From a checkpoint of a small transformer trained on Wikipedia.
Architecture: learned positions, tied embeddings.
Each number is 500 + 40 x the weight over its row's rms, rounded and kept within 0 to 999. Layers, rows and columns count from 0. Numbers have three digits each. The size before them is the row's rms in percent of the matrix's.

# layer 4 attention query, 768x768, rms 0.0228, rows 149-255, columns 512-575
086:544515570491507479523510568480478468470523477460480578586505499457492441473472537450472429486519507487503521437543520543495456468526461604588501491474531457532438475504448558490472528505449486
088:431456588502523506563515558558494418398468433511463464559529486488458525538506497559462399441483441562465525460488523565586525529507495560640520425492442517524449509510466526479468455479475473
071:515473505501586503478463511470511480486453512498455539434516511446468556480448509473525519578505516551426435541528486464458467444529481554555508466478552489517534532548529522492488474571483526
098:496529485473405470500452480529533579527568499505510525459468564512588522491542492515544537463518455450484563537500508487528502588495486523461507586446528474509501471501523468505516511512460433
082:466558531546520512537462555470509442429470528439458474526535553476471513465525515494495452521517431506474562435520448547433488560450555501563523521461466447469516427590534554521533458479503449
096:555512532480424520508433443549423445521468488531497483513512472552507411486540558524477437479504556468536507508529455491492463591487563435392491485484531484459493423521516466424518587442509414
089:440552491510503534554523493492538522492516525491546442584527422461497482503510462510458482490513503483540513527504489454487561555499537396517484564531479477504530482525522506510486526457499454
088:482468514471467464487507474512522582465475517517461511507438465511503493548478493518567543509492501550517442598454537513519514443511484532478545543517483489519484580452487464460484448520528568
087:418454564425493514551493594517509416412472448530540427517535533498467532513514506555492510476477474550445563508413536511564531523537509531624512436511473543535489538531509528500513438513424483
084:488471455457478518436478426486511573547507527525530459422468519509476482491467472507553566538506541465484447565441529467486560488474469485437530545504494528529564542522532484485512476520503577
098:512471511470532572503472502514501395475425493497523539548515488490447485500485505478457430469478501514446540455539468504555488531514574545566531460499499517505443480511501515551496497527466473
090:516471514506529454514514500498508584541545483563484551461505517420493515455438508492536579598511535510431451527486501458451492385551486525511477552460462465538489557491532509448500473520491541
069:521543507554577493480514558553539447475452542487475491563533489461517493477554543491452463503514516431480512437574450491476461554499570474575525507436487478495515471551515521480510453483463410
091:535455499541513525460544538414444467488479503461506466556487461510390448509489487509448464508477505499549486402484510522441499535456485494522505435554522486492587435463442541518491474527511569
081:515447461493418543491518464449388514522541465496553479486449512561485472492488470562511505454484484537574515458475516548489515534457447510394496495567538526486476460450478469561489558547521594
091:503564487481484534526533563420493522513543570442516504590491456440506413447493499521466506506537480494565497513482513466417536509510500440471473555510532467497554465527535519528488516512515492
090:543435497522479510419493421456476507508448488511463508478450519553409470574440477495548479516476463558506450532529511527515489495458489549442550456549540510470513524418446474523471500525549561
084:448551464487493486523596520484509539506560529477577519571478479467477413486507469553402533496502447447528478518446507416518569563541518425532448509583532489451575489498487508498452409486435444
090:523520488571498501516433475560484413497429504488451499468533517538539533507549471446479477463450470462474561441533455540501474574458580498514518466470473482456476458559520490510533510455499367
097:523502533551493519533470460500520467519472452486444534440522576513508494480526489491534468457486425534544540484583511533502549555456503513437479504530442481501444511498487504591553517478581408
074:445461468483404505484464394501437537489536471507504503453466533567503531531537457500529495464512461555510504549406511503534542493483470476398519505558493500457453484489499434495494530502500519
069:497535522487474550550494505502475425491532455446490507539511516509520493489559463479454430467469413548537569464503485532570525526482524478485457505516439455494422437505506488526566545467480419
083:561428433526509499461516481465440577540542462492556568478451501477536543466458475490497556540471521530503492496482568524513462405542414533477476517502554489515465512444499509536472529560501577
086:455542542491518505552485594537485422431443496389499496575484533502483517489523490426453441432458461487515600437463515549518469561477521536596528458507505486504504485549505525534513472488479433
093:514496475514485478483427489522533538496484544457518412429483508560592565534525511533552530475537477429538530524468543536447470559447451453430517521471513502510543484503512477538479552503573505
071:513560499464441422511462504528486574557590501480499541412492529466592473466524491479521534483474483477528487559472501463502494453516490465408472547524488465509485506538510446483504502460498406
087:525541540566568567522488495536513485466469539510484438566540462470459503484536531470464419509474568415487490409565437463465509494447584434511523507500462486492529466522559510493506511453537483
057:472487510454452537528402450521426501505488479475505550405481535536583538529501445463532533478488508532463527543430520510580508441508517560447521522567467495510426515528506452496494503494510472
100:524434550506492485457495464522508459479426494494451595530517537450501470512515459442500505476464458580465554520466526488596495521548573570568495480465479432497457439440478513528490437504479425
063:475431543522576478486532513503508425455415473568488444552502500561404514538432527576518466517533513509437478481530520505527484570508506558590551420495526547501520546490467540480443483514508552
097:538488443582536500439523462483509569521510502517458523444496480441516550487499450445506565557448560485469449452529466486420483399498513460506507503476489504490552499497511486460494474499527520
079:530422466463450483487460454508516556519498510571513457463505505501567502490548505507570556449538521481491511515453443501497509460529489504422537541453501496534479481427571445520519548532551564
086:550432498529474538518523445515471467470448444511538543595450480529458488474511513500459476458460452508558554423536511535536505564506557540514505503523512471483480461424470480501488549488502496
095:547462512453523544496489535407556466536521498458597477452585509498432498508486483555500476564518466561513497473533498529452560488527469474477488489527520486522518449480488545591465490527528608
093:515426531532618513511510500493459396503439438503502509478513553562507564475486505550429488548533451540481551463457562578519492552535500558543474451521462509461519507500432583525471464489509510
097:539463460517482469458507502508435495551493461525523462466443527566505496491523530498497545489491516459571491466442557520475468618490440474429479462505487514538539487438444509453589518515512487
082:522549433522461492427494500493477542548525528458472491520435464495524479470564525411478515485454549430513492461529430465422446516491510407482490513440502476532585431470557509455619528519531451
097:493519474588474507487498473506530593506518544506497442518527518500544574481563471484475530498489561430502467490531459462409494528440547449483508555445460488482553482528533454433482548478551483
069:457526484531510515517534505525537432472466503523523419556519488525451478486543565553501414467499504471513524441574459509489512622429522437528506477452530509498534463513525497525536527476501482
095:532538502557522495471497469521517574555518514435553428479474533512520443489458524500533505512516486475532475480513531522512502576488438458401504528537546485538546473463463524580535500478543528
087:582486489503529494430534432467521552597507462524523571445474543520497492523459479499557511536488455503525407551583550496524536520516467550409486548554518500501462569413449514538525498481537528
094:575521465548493545489463456499515533525501459468550495513539549506552534452528463463493469512484516448504558406590470496437496551434564469470516575457520460486512451534549492538471581463533452
078:459442555505495496533471477551529453445458459531477429528547503576498510548508522581551446469550495551514514490506501557501539546477458521509512494491407491564434497486494511492545560491543506
073:498505522488513567540510525506420411433463480456485570575490459520465491501539470442411448474408484495512543427485448534535485503495550504572526467534491468444456448549493508492492474470458431
078:460452535459530526509501515580500414422438471576482483538529485564476526530512497560489419456497527526469491480515503533560503497474509546545510439516522540494426548511536492495458517510480525
077:498593557526509509555502570466509500537552543417513571528517511460572511452472526465440522528550448474502540529543519484477476528526524505516460545460469468523502509579491549483514543468470408
088:473513475452465471521489518462493529547595455504553454456493539503564499471477518525533580483568492582539516579455566522482518494527399454424447501493506515563533511470535501502550555527509520
077:454467510447457546481468387551456511524508450530544541440474511559504527509498463474518524476472545556487502552425510465598521440532481521418470480580492540479431524487481450509504547500492512
086:468545500461503521570498560507477395461497456467527426564502490504495457497517512518446408447500479516535563471518507545511515565481510451543484469504497513519481470537529512512507539458500427
092:495535546445517512570505579544511419462499444485477558498509495487509460511453521503512432496509432572486549474542491571569502480511493528554465456497521497532423553561516516522515501491464452
072:505474522457477523505496447482472496505470497502499576442466484544507510549434432509505528491488482564515477558422527497553518429533477561465531493591489501505459523502474508494477479528518562
094:477583531447547476517491503564527488544524526483516535470495517478598496467527450450519531430512475400508556546415552473604546505521495523514511566518457523565433537546492544548512437480449447
094:527433509513509489459509445531495508497434518555421557478538483512474519532497450480512506527460544517471439534506490470511473404507538570510536480496508504467458536485494464434423478494534554
082:499512454489469501505497446542462426514483480583530441487494466558511477524551506535451493419476523447559492501495514472533505563484531444450474435546438604458485541516483414443513512464486450
106:500471463500440542435443430540408489491433562511473511519446494572497447499490513524468494518514533524504469554478526453492457544482550503426519494535546534439489476503530451454468534516457502
094:500485459481425544535488489495471457467494423539525498512503532507454491450560535515493449459448520457496556397570412504461508509448505455465468481494477496471477453500543433482558578507509480
070:527559518548535500522533512533551463496474519490512409580537502486496499474537565507490432521529495461511528434562481515421505613466540447544511497434509494525557468505523527492527538452523449
078:578460527567558511479544557494490477504414546498474494613460436512442486484493547488441485598480569459517429420527514490414461531507536514539516468465471463512551493453476561432553484521535514
070:462553535529486498520475502541482443441464491426469545524492495529520542542485488428453488484478520485505522509463466526537443462506526514549527456513477487452452519577453489437478463467464419
092:528415514497455550457541391491570579530454527549544597536510439439447494524482466462524542518475525511466491540514456408518548417561534497472516566479474444519460502430493454511491481506527530
088:523422509502516538446486453452485513527472538486547474547501514492424494478498508474504506518515473584501490583505514484470494536540526479511483500505531438485528405416519541571509540525531545
083:476434469474472507475517501468420509477512498520515422563462489521471516485543498512475553480510524523575493506393541509443514560527474469504506483533500510498569460423524497450500495528524550
067:506498582522601524512505519528531412436381492537469490566527467531405492506433544536488446501520527488457470468538464489528483548497540580574551449477502537483464566530494530488472481490483533
102:481472520426465487518419479537472509515496484539485554413492539513579499501510493543543541467557447569465527591424538515535486499528489546466485520466517496518420518526540471463492530554486456
091:434569531448458483527531568483508530456578532469517416600460452513494457494503533553500502458545509507553479537501527480500526554488471463515492511536502516534531530486486502476507557505463492
094:516469533470452518503496476534461450485471461551492544553524526508475468481538508495468428475463500472453532467516453481549482541508568555532511513477513449441428449503512453478471512458467435
079:535520485538549482490448490518553512493498450469420455426517555501607569508540520436581496465512481505507546464536501545441480511429497465491480495441426475548466495486535538562544567479590478
061:551483478499458541517436466461435546540537496428531564433501518504574547502514461421476521500470485537533534518452498497514494426530488524414479541549480483507444440491474466506515548518497498
087:497543489482466490558529552521500460496494496536452553555517473476559495477549510497460495484497482486536508514531485456475509517519573473535438521489494490464443497524559494477512495480488405
092:524451497499517535454550422479552531551485540557535544509514476482449541485525466443481533566474548465427493481525437439522541440528558503517492550487454494511466502456521496508551455487467548
078:475463533488525511456465458517564505540481531560512480475512473547459466576469485548513475491575483529458433587499511475562515518512462543450515510504447534540464541489481497483500461519511550
088:558515505554585502512483533501512434485430482461462541463501528518557554502461485478487515516502428497468546453525523545522462507500546559584508456472490491478507541528478580541475455503501485
084:556482495570565483442512496480520562542523518503469472453492500509523514507495503550538498597567499482450449454538510493459462497461463514452535566468519451542534468490469539510522473521523563
062:473491559456473500519465499489432513494506452502475577443474520554553530521455472499484560499491493551487480574416550516586479425540490587484492508564468496506438596513476495466487495502467488
093:533462454553449468429504429503509587529486571539462481469501436478516497517526484486498588548476587469502430511483463416410486460501545440439540542462510480480574474475527463442494470509542530
073:503524477524524500519528523551498414475468484517525435579540477526463478467564566510468411473512540456523533410559465547471490581441532450522506462453527519487505440512557505507518522459509476
094:471552505473479507562504553486527505482584476463549457515511512453498465505519513539503456478539489488513546444492464533506553539472464452504464535516459493552463463540542496515558528475460498
086:430425515487513531493578508511504421471448517585517482551478412554414487534499532573470516530507516531466447512467498450531539491533511456538475440540474529470511527506480512448504477486480539
081:457476460477493541468481446501567507478534464567537430457505488511457504541496475569518475530529473541471471524517429492509559525436500428436518511519512507496532464498536466528466497510518579
088:547429498518485541477483360557487521503425471569481525434498469549452519528456511481576526536478554513484449506526461522543505423461496500423501500521456519494465564451504438450511519492547567
091:544492531512512522522529538437475416493506465508418472544519438506439429521508521522457391525492517537530479421590454543456467487455513503495516429499516521483484462497482544473491533528510514
078:522530549516583524456499522483525482531446568542490471570484522482517463471491482478463490488551522469432502544496458448488484556524565502546534516414470501473557428537530543487507453472529455
083:535441456538488546476440419491511479547434524514536473455503541537550548488511506441505545514530507531469551495477468453439479528493550437430502513437492484470525440488550519549554543504571470
090:469500481589546487459565479455496549529521566473431491547519472484467545494525501508422496576530529528494419477565472432450488455499543463500485502546516482413538454461466497483463464494481495
059:514509487565550487491545528514532443482456542517495426568530483491454510491544554531490450525526507437523544411562476526456484617458509429559511486435544529508551451485530522515529486503479504
084:533513554527525489496471531508500464516499485476466475499549533449526510432509505428517502494499550497428561390550428523493435494500556518541521500421478473513502426515524508523525507476486446
084:506540539547534483533524603521495413452474543475453511609530454502496494477556538486396428489495494488534544436557470527468455555495566510595484463479502493490469444529502557498502468476477415
080:468513513492485526534511515513518452509502499464579457549523498529489479510541495467453489434472490419545552459452518482546517608470505458528496476510449523526500452491458501519527498489490419
095:464533493502505531527532524515495511486484576462605424557514454508482478460516517519426530463495556381520531482466494419505531520525518437495507513535556542472560475509491471523429518475451509
091:548550494512487535473538472465490553574501554438560515538418406460485430443464489445477533497470562402574507477489533472521514540507492482474539573541539500537585506459490555525510451503486515
062:551527477534560470498533559501559477519469547553484491528537467451480510462504554529490506535523520430491477476567512504463464519526512469555458492427544535515575531509516545485508473515479476
080:545467480520483578512475460472430425486442433492504481520539523518491509460573476517438439481440469505523580398568439574449521575454565457488474447509491482438509412504524499539480556488510458
094:537543513450543582524461497494468405511480494463550537446537515509474503485468490475472450495508472518469551499514492517543506473496525525525490477546546549463462509571500523557433514503450496
084:515494571515574529497539505474530472502471526520489536543542511468431497509433462491480474560504527545406447525543494464518487449523552567564534482490492504476464543534466529499461456489456498
064:441480479458419497499471437486450550475535503519485527437463530531481518546491448472533556498431472568501478551403527478525553428504482501441524496588488503448481523521489434496489489518496520
072:491446499508468489471515455430480550493498505495525528475443509519476522550442466497529548516511496553514484534444556528522520434532482565477523487588490500487469541448438515521471504542508598
091:564548467581494457452499437476484548617520509456511509421475550570567495516489511492537581520536486470549476516539545526493454599469470496389485557479516518506547518471441501516572519476531486
094:484520471439469501525581550430504516485593470509522505569461514479434431516480528563500479506529469494527437525539525501518529530501436505492459520542511489523480525452453468485492532511466530
088:521426452450438460470476465471510547527517473576462510423517511474519522512548482479561529500480506542491480509462457500454515417507467506456519507479514476514502452435530486491511485534538554
069:519465502486510533499456417487511515527471480518520599402513486521511542544453447506533547549482456554488467561464493504538512392507490547450537503564498512481444571514493490490449503521539552
088:530553452546522437460491468539485566570539513540472555429437538525649462506464514523502569501564472462494481588487549484557458587527474500408470531473526491506495553493471534484516485468492431
094:513456528518483500486542502512479594489526478499515550538520532454459498438510525471505496513435579438482476423520466465469508437501504544514501541514481456496461506492517484471517516478464523
088:511497506519488541498464489508499454486501438531497593479516581478479497487453477478501452510489515560401524423588464518519464476454526580509524503464523513456455514576492480507472520510448482
076:529549495540546442499550578474539549519544533468505459557514497447539532437529568505490514527525472425541506428566507491437474559495498472549474545425499486551555474463494544513530505502487475
091:525516485529482515503450516502537524502493548526518493508511479464533559450534504437488542531477577418437523412528427460405463484460564436523540530435477471502536465576588517465522540495513488
098:493531465468463425446454500607516520505535504546431497447441481489628501523554465431531538418420550462515454559425544465542464499507478457500476485441470527526471505530539458421538476484480401
071:540503467457449506521479484444446537520563491476500545445467496512556499518512450512510544483498446562572521524452522525525506434511466525411479535559510475493483469495513477523480513526512524
# layer 4 attention key, 768x768, rms 0.0228, rows 149-255, columns 512-575
084:493524490450462541500439542491510491549519512502559460516572487439479511529477486512443558511489481481551563535501585464483459461454478586505542511446514448504514440534406567523586495532444489
091:425525541570440473451508474578538546456487482562489522528562443540469518498508508497459490481514449525543442546476418503499523539522451545551562483455483511491481463488391478429497486512471602
072:535435473520582484471430527451529561509527514525479457465529512504486468575470489530514545516527479574464479472500510542515481445524459546513454595541536523447458537455547510566439523527493544
103:477561469593547469512512491487467570510480511483590511469501451541548504484502487498475437418573437521520478507541539516493446536565515453494518468515501551462533476462515379505520522524513464
083:447533454632535486449502494578484503494494473534564423507569489560459468519469559553464490451473500540538470496594445548500456451509467510513528500423452499429483459519565515542495486500469559
102:458442519452493502472471484514468462539535473480487411460538553578478506529483515534510456573520522518546564459531547497480491516497562534414520501531494435430543464526525505584455509458508403
088:556483492495497493537548431525471499508500492493483581454458505481479471425563607554509533472477559406542510492517446422512534523512521474467548462484441481521516515512487537478467480526527495
088:516495522472485543539462476480482562463498563509486571507436436483530444557509530501491485516587449494520419499474551572520530496480466499452520523540592572547479589444451495458510502507472490
087:416481543599519460467548459541518559475491480538472595547512510545471497471443514469486493428505483530493419502462448483506503563560499549550484465494507503515475553435489463506417496475498577
086:510467486553584498510487458517506594432529520514421572505443447487475478484518521491535490482520502459483419505480488512542540495537509482514462489510532537504528612478534450515438469493548523
110:429484512490457464424541525518595473524528445536540431507561515493460539535407526499503556492477518572484569484493467416502508510551518560587490509506488431459444472474523500500474470482443567
093:501504480553632573525433516520453595533549494535480512465450470428546433493445519483429508507488473542519481517480537511488394438533460494502459528454525576476452545473529523520547515556463485
063:498486489529490425419474525535477492520508439510496471452490513535539450562478529550496571499494467601559549464501523522542452448517456544493491518509527482479497481484575478512450488525529497
099:472492473438454513481451514503535481474483510545480471534524573467417552522550435479516494534451512471520479542514474459499545534410505506505532478435434471520578463550404530483501450485516552
076:454495500472428533507483488478500487434506534495509473546561535497496570526539423484542457555519504465443493503503504485451557515465550449468523442462503493470554432525442465503531498487497455
091:573509485400556493572482441469446502510530486485498461481499523467486440466531542614499495488518499416532519525496584438554512453454487494424558511443484442528584508530486575577501484558481461
096:477472480445473520477424557486597493513469527501504424552483486485473528587555423457512439585530509508524419494522504506512550490483488495494494521513484518502508483492426498458466434459463574
081:537497465480543437567551487488492476525471480548498514443447506456441473446539489516475470454444537413560454531492504418524487545474525425463523487460457463572570526514462487503497456501533485
097:461541490547462461471547484569474392539453479490559427505555513555489495489445499484464471523470524553541554473551461568460464519506556512485508470505448498431507406546587496530517491437515464
094:492569534577466488531570488583481406499449509476483427507558490530589479471494495472501494543479545459467488516537448606495485519512469496561460456544509469552401438544574531471583460450483452
073:472475517507480502522576445485537478496482527523499511496564508505443530469547488450510454515495523448458470492549449455470527553516566467487573452497481515446507517535465403512503477448490478
073:474497521471442527523593495462519391543511484461544460517558526512465517483518482475472479495451533507469554479547477476483485509481524468487525455499431464466491457521468518493555509468475452
081:555548511468495582531515541381490455542511517452536534494497536418528548512503423448486531563483497523438508503480560510497487479483493493530465513493508545521530467478475528467592544506472429
090:475538471528468483456549466544486429552451498485595512560554501548455498480473539510485547443477529522554515518529493501482476521485485561541512506467456451482512454517472564493501510476480531
094:539531514502474467455505481488460499431474544470484575582490476574561503514542530514582468509602422503520461495542487546516542521537456481481465481547498553481582494450514459483451580512581470
072:518545486513575482557521494486471404579506534484533456492499429517498448512501444526451433499503487465504496469529519566473438476497577431440482501526508480507494508533553497564562506485513409
086:487498550468459462424447508588516486497527477528490420501525536540476464486520551514515570498449531488496570517510428478509548473477475504532495510509429462504460486583577561535432470497576485
079:516520520514490518493601509443518396541520531487560458531592490512450495502462501500499441499472506500460552447581454506482515501474545496509540474501469471451510504517501491542528512450500474
106:461493554509484501506556539466549474552491503499561496471507565456473490543455445457458544439473437543528461535511498450590476532539527572592473480469430485478437506412481429490533408460482468
069:442471543543487473430464484549504589448476489547418555512437539530523533501496513505530525528525491506548469498454497467523541545507469547529454510489532527509471521418437467459425517526474601
102:524510481478498552504424535475473472515512467454496475430421536426510478520517411469481518506431524582494502512516518544539487463423514476506479541474463530525544518552556497502510485507582465
084:486492536468461511497468498519477579415528531484461545486450521528545506524507516485583501483580400487436442514492498532554538514552470484503467496536517554514481531495537432476485508508547483
089:460469487496392523454547474502491462539451482490551533556560604532465521530524492448545523514507555495550498483506517436486513546540529554517501464492456497540509448453434524435530464496439463
098:524535559485542548494461540476565542534544500531490520537495487427464574512519412499524476535427545461466481484506499464557477495559479504524464514485408456503544543485429500456495475486477551
103:523459501595476510426578515487503439509491486543452480550582554510499529488460496470507514543475504537500521484501445507452487547514447554563454504445510548489483473461446554505520524469454561
097:485471474498484472490544459505443473419470552499447560561498544557550519499527489448555475502552470522489479499468509523480514555481480514516467469509530573530535500482449452447548549485508461
084:459525488415482508503466532463453472453546504439520470452416536498573483472533489491468540430511476558481524534506568515562484473469539518498462475482452515495549495552507473486552480510536403
099:518527446577468489453449465542433587497494500487546529470492500549508486466500547525536508475482569465533516493541462490442521461488507505448532492502483554477572528508527471529445536524558505
080:443478524514506446458462469607506584446473444505448551477442502561563528447536529478530532496539492495533465553457506513502506514554468516522485485525511495487460494495521422453448484494540530
097:532486551493517520511509522446513489447473488509468504524405509451577520470508450464570479559505474481492482502505467503582540493487458432524440429502482483570542503462482466468497468480561449
089:552487532486524534534508551494536496524517523518511469511450467467574520515512399468517423589497543463470495465492535528482493495514481462523442499534550506540447479448485508473578506487457463
099:478523487539492517467471497496455508541485453461572465495519578498526513501472440484532493463466547513533551477574502477530460494506551466482485466496446467473563459495559493523477484537525450
081:451486552538438499492499433558493575422496510517431589513510469559536528477506541490539521506563501511520476525478462531457555559516469559525539456500519532527465540473435466448499504494514530
079:510506473456461496492550492477539389554501476499584459511605523486416497510473476493489504481436560518519551486534508468480517510471531536483551484463444445473505446544492546499526498460471475
083:452444527499435439437496486577543541443490504524446514473525476551498519530502516496533539522555515544479514483455515508432565524522510549520504504557552469492411486474515469487460565492461578
080:565529468534540518509542519460428432604490499453585477539574482467487447453455568565438503448463552472544589480560521486488418461455466550494483531482513482511539482542496601566559554549440483
094:565499498510512530585524480431405536461462543448457628508421519455557473407557555487486526477553516475442477528482520539542435532497483471495499466520551540568511575479476506476557533520505472
073:491484520503469513567594503470582466531501534453493538481548492480463576445512485459520527508449573471415490485480460448470551527517553476506505498534481496493453535544492466476516515445481468
088:456514517497424488474552451499466438504471468482496509535485557543471534454508520497489505482495541481516580510511484472472483549460523543460565470477462400503533464510453542484474492478504476
092:508529556515471524524558498488513441545496471468511500488514464470505514508439515477475520539482507568512571470494532559465430509508519526519484507503534418518425461482512536518555497469435472
074:504499549455494523523580451429561444519535535534504493538582493492435529505484466502502475523462490462445536467519483463484549536476573499492529496482496443490541507505467516513505457495498485
103:549526526577567457532601427555488457440523503524466518541481436487524502472440551486461535392518432444466532522481467496519472558542509502513463434478522494467426514465565461474549523509561468
094:525460490444462533465414512501542509577534525513467419452492525480457504608445451515513492557470471553533520487527528528466528493429510536465508573539530505450444535472534527563472507493482519
087:465499460477412454507519438584464439519463499505442511492498530571514524462483533514541466507533551465488570496489476539394486594514578474435514470542535484520493491526555486500463505458561492
108:487440427423495467477468471493499502516520526507465420435559546543458491576481537568557520525533493550510547447519547482462557526472529495442522529545544509407558512479539439607423511473497506
098:412573498537427494473513502561479523508522464494544453499559506585523505468487502493512506504473593546469508499505510551392453487536545468513489470518485479479453438562562493475548520466463467
072:507474516519533455462450488579450552474477466499465531501404518536533462498503563530507543503521488476568506532470507509527465490510443529510471530512520516540507500479497514497442526525501544
074:519440510384478555451432508503439502485516497550433483508478555507524485566493493505536529528514446553535558509453545507546519497452447595492466539500507514549510499442442574508458507509527497
075:522545465531474480511554505475524415568465522459566492521621474507451488486503546488435510497453588482550532482535480482435487494455517557505569500464453473484494462560488544486506532460461502
097:528474559437484526524519500489573545549531501481524552441467526419511518496480498466544539482457530452473484522489509390574538501576519520541519511490424517528469562473454477477530441504491448
085:546471476494496495461523507437554506533532551486512493516439547456449514503546513488557577496481500452450447493552484414577540447547510543526446496522461519488496522419437505488505461502424535
084:460478433487483481484499428511457553423465530511438554517484571533462486506567546486540494455567446486505403546494492479512564546475516502500499482483519549485536521489417462469457512503507537
066:464437503499502466428461497590537568476517473567453447525537510538486490562459539544508515546518512506525529462435513483473541487517466573502473519496547474494461502480505510502424526515468638
104:512498498547543471521536458461478546504500530491502529487549469569482477528456566529498479485585448524495506472523547515482445500543500536457507497549579528419493514417549431555505572514445496
095:507470480472483464528473474478434571460469548462503608533437485533480488459586536568525518419574502411534448511466511472505568516496491485438563482511539463573539530474407509497483532550483533
100:429512486535478476459495482550518515582538457550572407470569515578445501534434481514467451492489518512527550484533526440431462490525560529480522496491481459401459457501504452567478498485449484
075:505537520538490512462521473497465468430440526466478494561418490544634473472503504434480535459529461544435530515522443544518490494475454513567422501525495540504436464501556501478563515510544500
079:535494508451458542524562529419525417537530527486559464501572517482451521527491456495504488516472502504429577458559480446501524481469536477485536491518448463463527478508491480533576502495513418
091:470525470478474470472521467533431461555525496484528411486559486553526441499468554563446490443517494485516596487516552517425455490464518491449524502511556487442453438520540549570546568545466462
095:486468508502494491451530528555581518520575486495541505473455491438491515480472488454512551429397545521426496477460467434533500499561522507562482489503468547496444566491516471447531454485470496
078:498449525485486483503460484548560573452546519587418513501483427509501507497486526524536445548559488480470506474463474482486545508551473501479536499518534525460462569452449462503484481497518599
098:517515499567490493454564543479508397524445460527531441559538523468502489513439480474467519536471467588540543472525490519487473485476471543563449494469509485490526404481519556528531506507476544
085:532485506507555536483410540488507549453533492540470484501481493460532508518515404494507468554533429552509498475490544472568505476486455447483501511458489528515550514492463455504510475546528533
072:505540492520511517530589503458510435556505552476536504536621474478475517500479506511455436495501536461480523469529470525438513534452518485541550454468509481506483493529486566528535541472442492
098:516460476406509516521407485502484541478508512503464489393440545485522462532524470500527497502507450540508481525509540499589547499468526448444500519534479559491567542533537428542452478513587415
081:441461500482450465450435486583483531425485463473456490477453547542560539481514493467533558522531506537511523546451525520476507497538488521465483494534500497494475440499516453455471517501536501
093:459561543601535476533575460542509545433505475512501525513470447485512500441517572469482497435482570414484508519498430478459453517545536453530522394451439485520481517540483445456563468523500487
088:495407539481487501483521447534535522492490485541390582444455539524459487462512517483554537530477530502489489481429487447499548550523484556480526495532486484521480560483445504486444484477480569
080:475464541505495495529477472511585556450499458562451509446423471476477505458547468462529455539494509480482456509497427466548542552526492405518527475499452515526523542528470425461461439500544570
091:522463559481437532508512500501539497482501507452457542470480520484512498536461535420588521612455580535491501444470472539449543514522513505532469500572520536539435539484559475459479477459499483
094:441475490409457533446375524514496473510541475520484412522534521521492514539530408530453444551499482501512545503467538521494491499444517533436536551456485454471538440556424551525503479527480553
077:526463502460487490446455465538508494471552427547449432505480546485482502490471536528509518434520443543510607498513532416611508515539473618504508524437459467468524507492490536552486444526521478
082:533455521474505488475546478486490478488499509485468504522484616509537517449498545451564573475486504551405521503539447456581491552559498512544448458545445565473506529507562494506438477469522477
095:537484399414500479493422570466534489575501480492515406400495536457472493489602449542465549509396533523514510510497517420531557419438499450482533587502460519486540492596448503524505478498491544
075:491486483497495454478424506559483560462463477503460517462439514515548519509535531489516581497523481538547462537447540507533479487524468524522451510510527542511494486488507456439477499505510541
083:434538513525494526449452598526492519504533439469533429491479526504532507522422438507454550441452478574505538514519507519578427417497505535551470530478423488471442455512583510528512458512475486
087:476498490447428465428484518539492424542482476493557401478572549538496488549496469537459552507499467548559594511510510510506485475448510537481524500473478471451536428527476551530524521522483505
074:494533513510425469502599471517491432504471503493543576516525528521500544460551540501550500442459509406494490549495423428485531560539517508540534421462405461519509455523461475407518481484537454
097:552469503439471446491527488476489488521523506498522535482483579522435494469530541583580533474468530409493515484508452405558565499507505445491508491520454442537577519498552540522410517504579437
093:531488494440509515543503525459491470464496529451484512505452538421495495541499469495502526450515494450523503522468518460637533469466514500536509465467445490546548495533510556467525449508549408
079:511513485522531483508431546547451566459489484477437524467403497498575488506494524499486570515503464520547457540441556555510465469518435499521444541504551550553473511480547527469479533537491522
085:424515518539411495437518495547453456519477441477528417530549589539496539494477470458528506507430580527524517493566452513475475525499558514534451468486450441461548424538544529511492483465469503
101:515477463490535489489534528484559421557532493524544411513576497480412518536455492512494530485468534488471538449507461470457500488533514504522485537502496428445475475534544537533467509478454545
090:517446492512550536469443530522562523589540460549513441501549523467436489510419488527483512487420550522521546481484515454500463463522493579499524565462510467458449528490506571582444492512439564
067:480503493506519543562544478479507476546468529512540520498524480529440488447513483483499426480459558454484420483544475514464536538454546476458522490494472497504495550572487495513467476441504476
068:496508501503497542540542513433547507511444550473520579551546490430461538477549460466522489487449525432474383505486496456475550559454524517542490507492485525564511529533420496476521508496463529
091:537520480517508532508527535466431440506482510447515511520460512495615544501484459468506430563508486498518534489512520581512443513460462488484478465537537537493546476439519501470583513498554425
099:505524485490504504536489492480486544526504504511553545476486433468492509473552492522477437515529559442528511478463592482468484505512473465456545507502558464532505493487399515477596500532431520
087:471495505454535527519448503513501550452509524471454488451442496476540514536534429427515485477536419529414423524489531509516477516530546495470491500529473562465480544524481425496530462512526465
068:551480522498523538545544479441545432550522505519537494534579494492437510516464467504499437560439568465511527462539450482450483541475566470507521486482482456518534514511525533518555502506489472
089:552452490485545479556549509446445464515480525508482481467498512477587467526480474504457464518596414511526577463489540535533467528485481459471472467499574534488543443453534476578556529509536426
103:473530489533532510455460530514499558518536476516566457449538488505516501520439470506498516489417566510476490490488527510422474441497539488544458470482514487486459519517545481543512524505478426
088:428488475518512535479470538535546493556501446509560387484590536480490541504423437472467505538437550567492556464518534482455444486498531519528570528459497454472463453533528467552472482495462563
077:505518436518518488485428561521430564489502507472475481484418497492576470524542521541492540480533429509527483535455533540538453440475405504484462541509519557520510488466519505480495530570510523
099:480482457501532497440458468548441539492517461486519484457487539511494469488469514506513546435490517566484561501525523471494491487499524521457496532485429518475551543567571525553441536557552466
096:478544518497530460544504467480470480446481522471469484468405450549550475520487485466479465438586400534524500522479533559499518512476574458437454487513535528458488480465527387489495513485602455
077:508502520429445565527558496408498411502518521476518464508577539494476521515510442496527465526503466495449558459530506494505539501465534451445518490512483474478546493517504460526533487500515396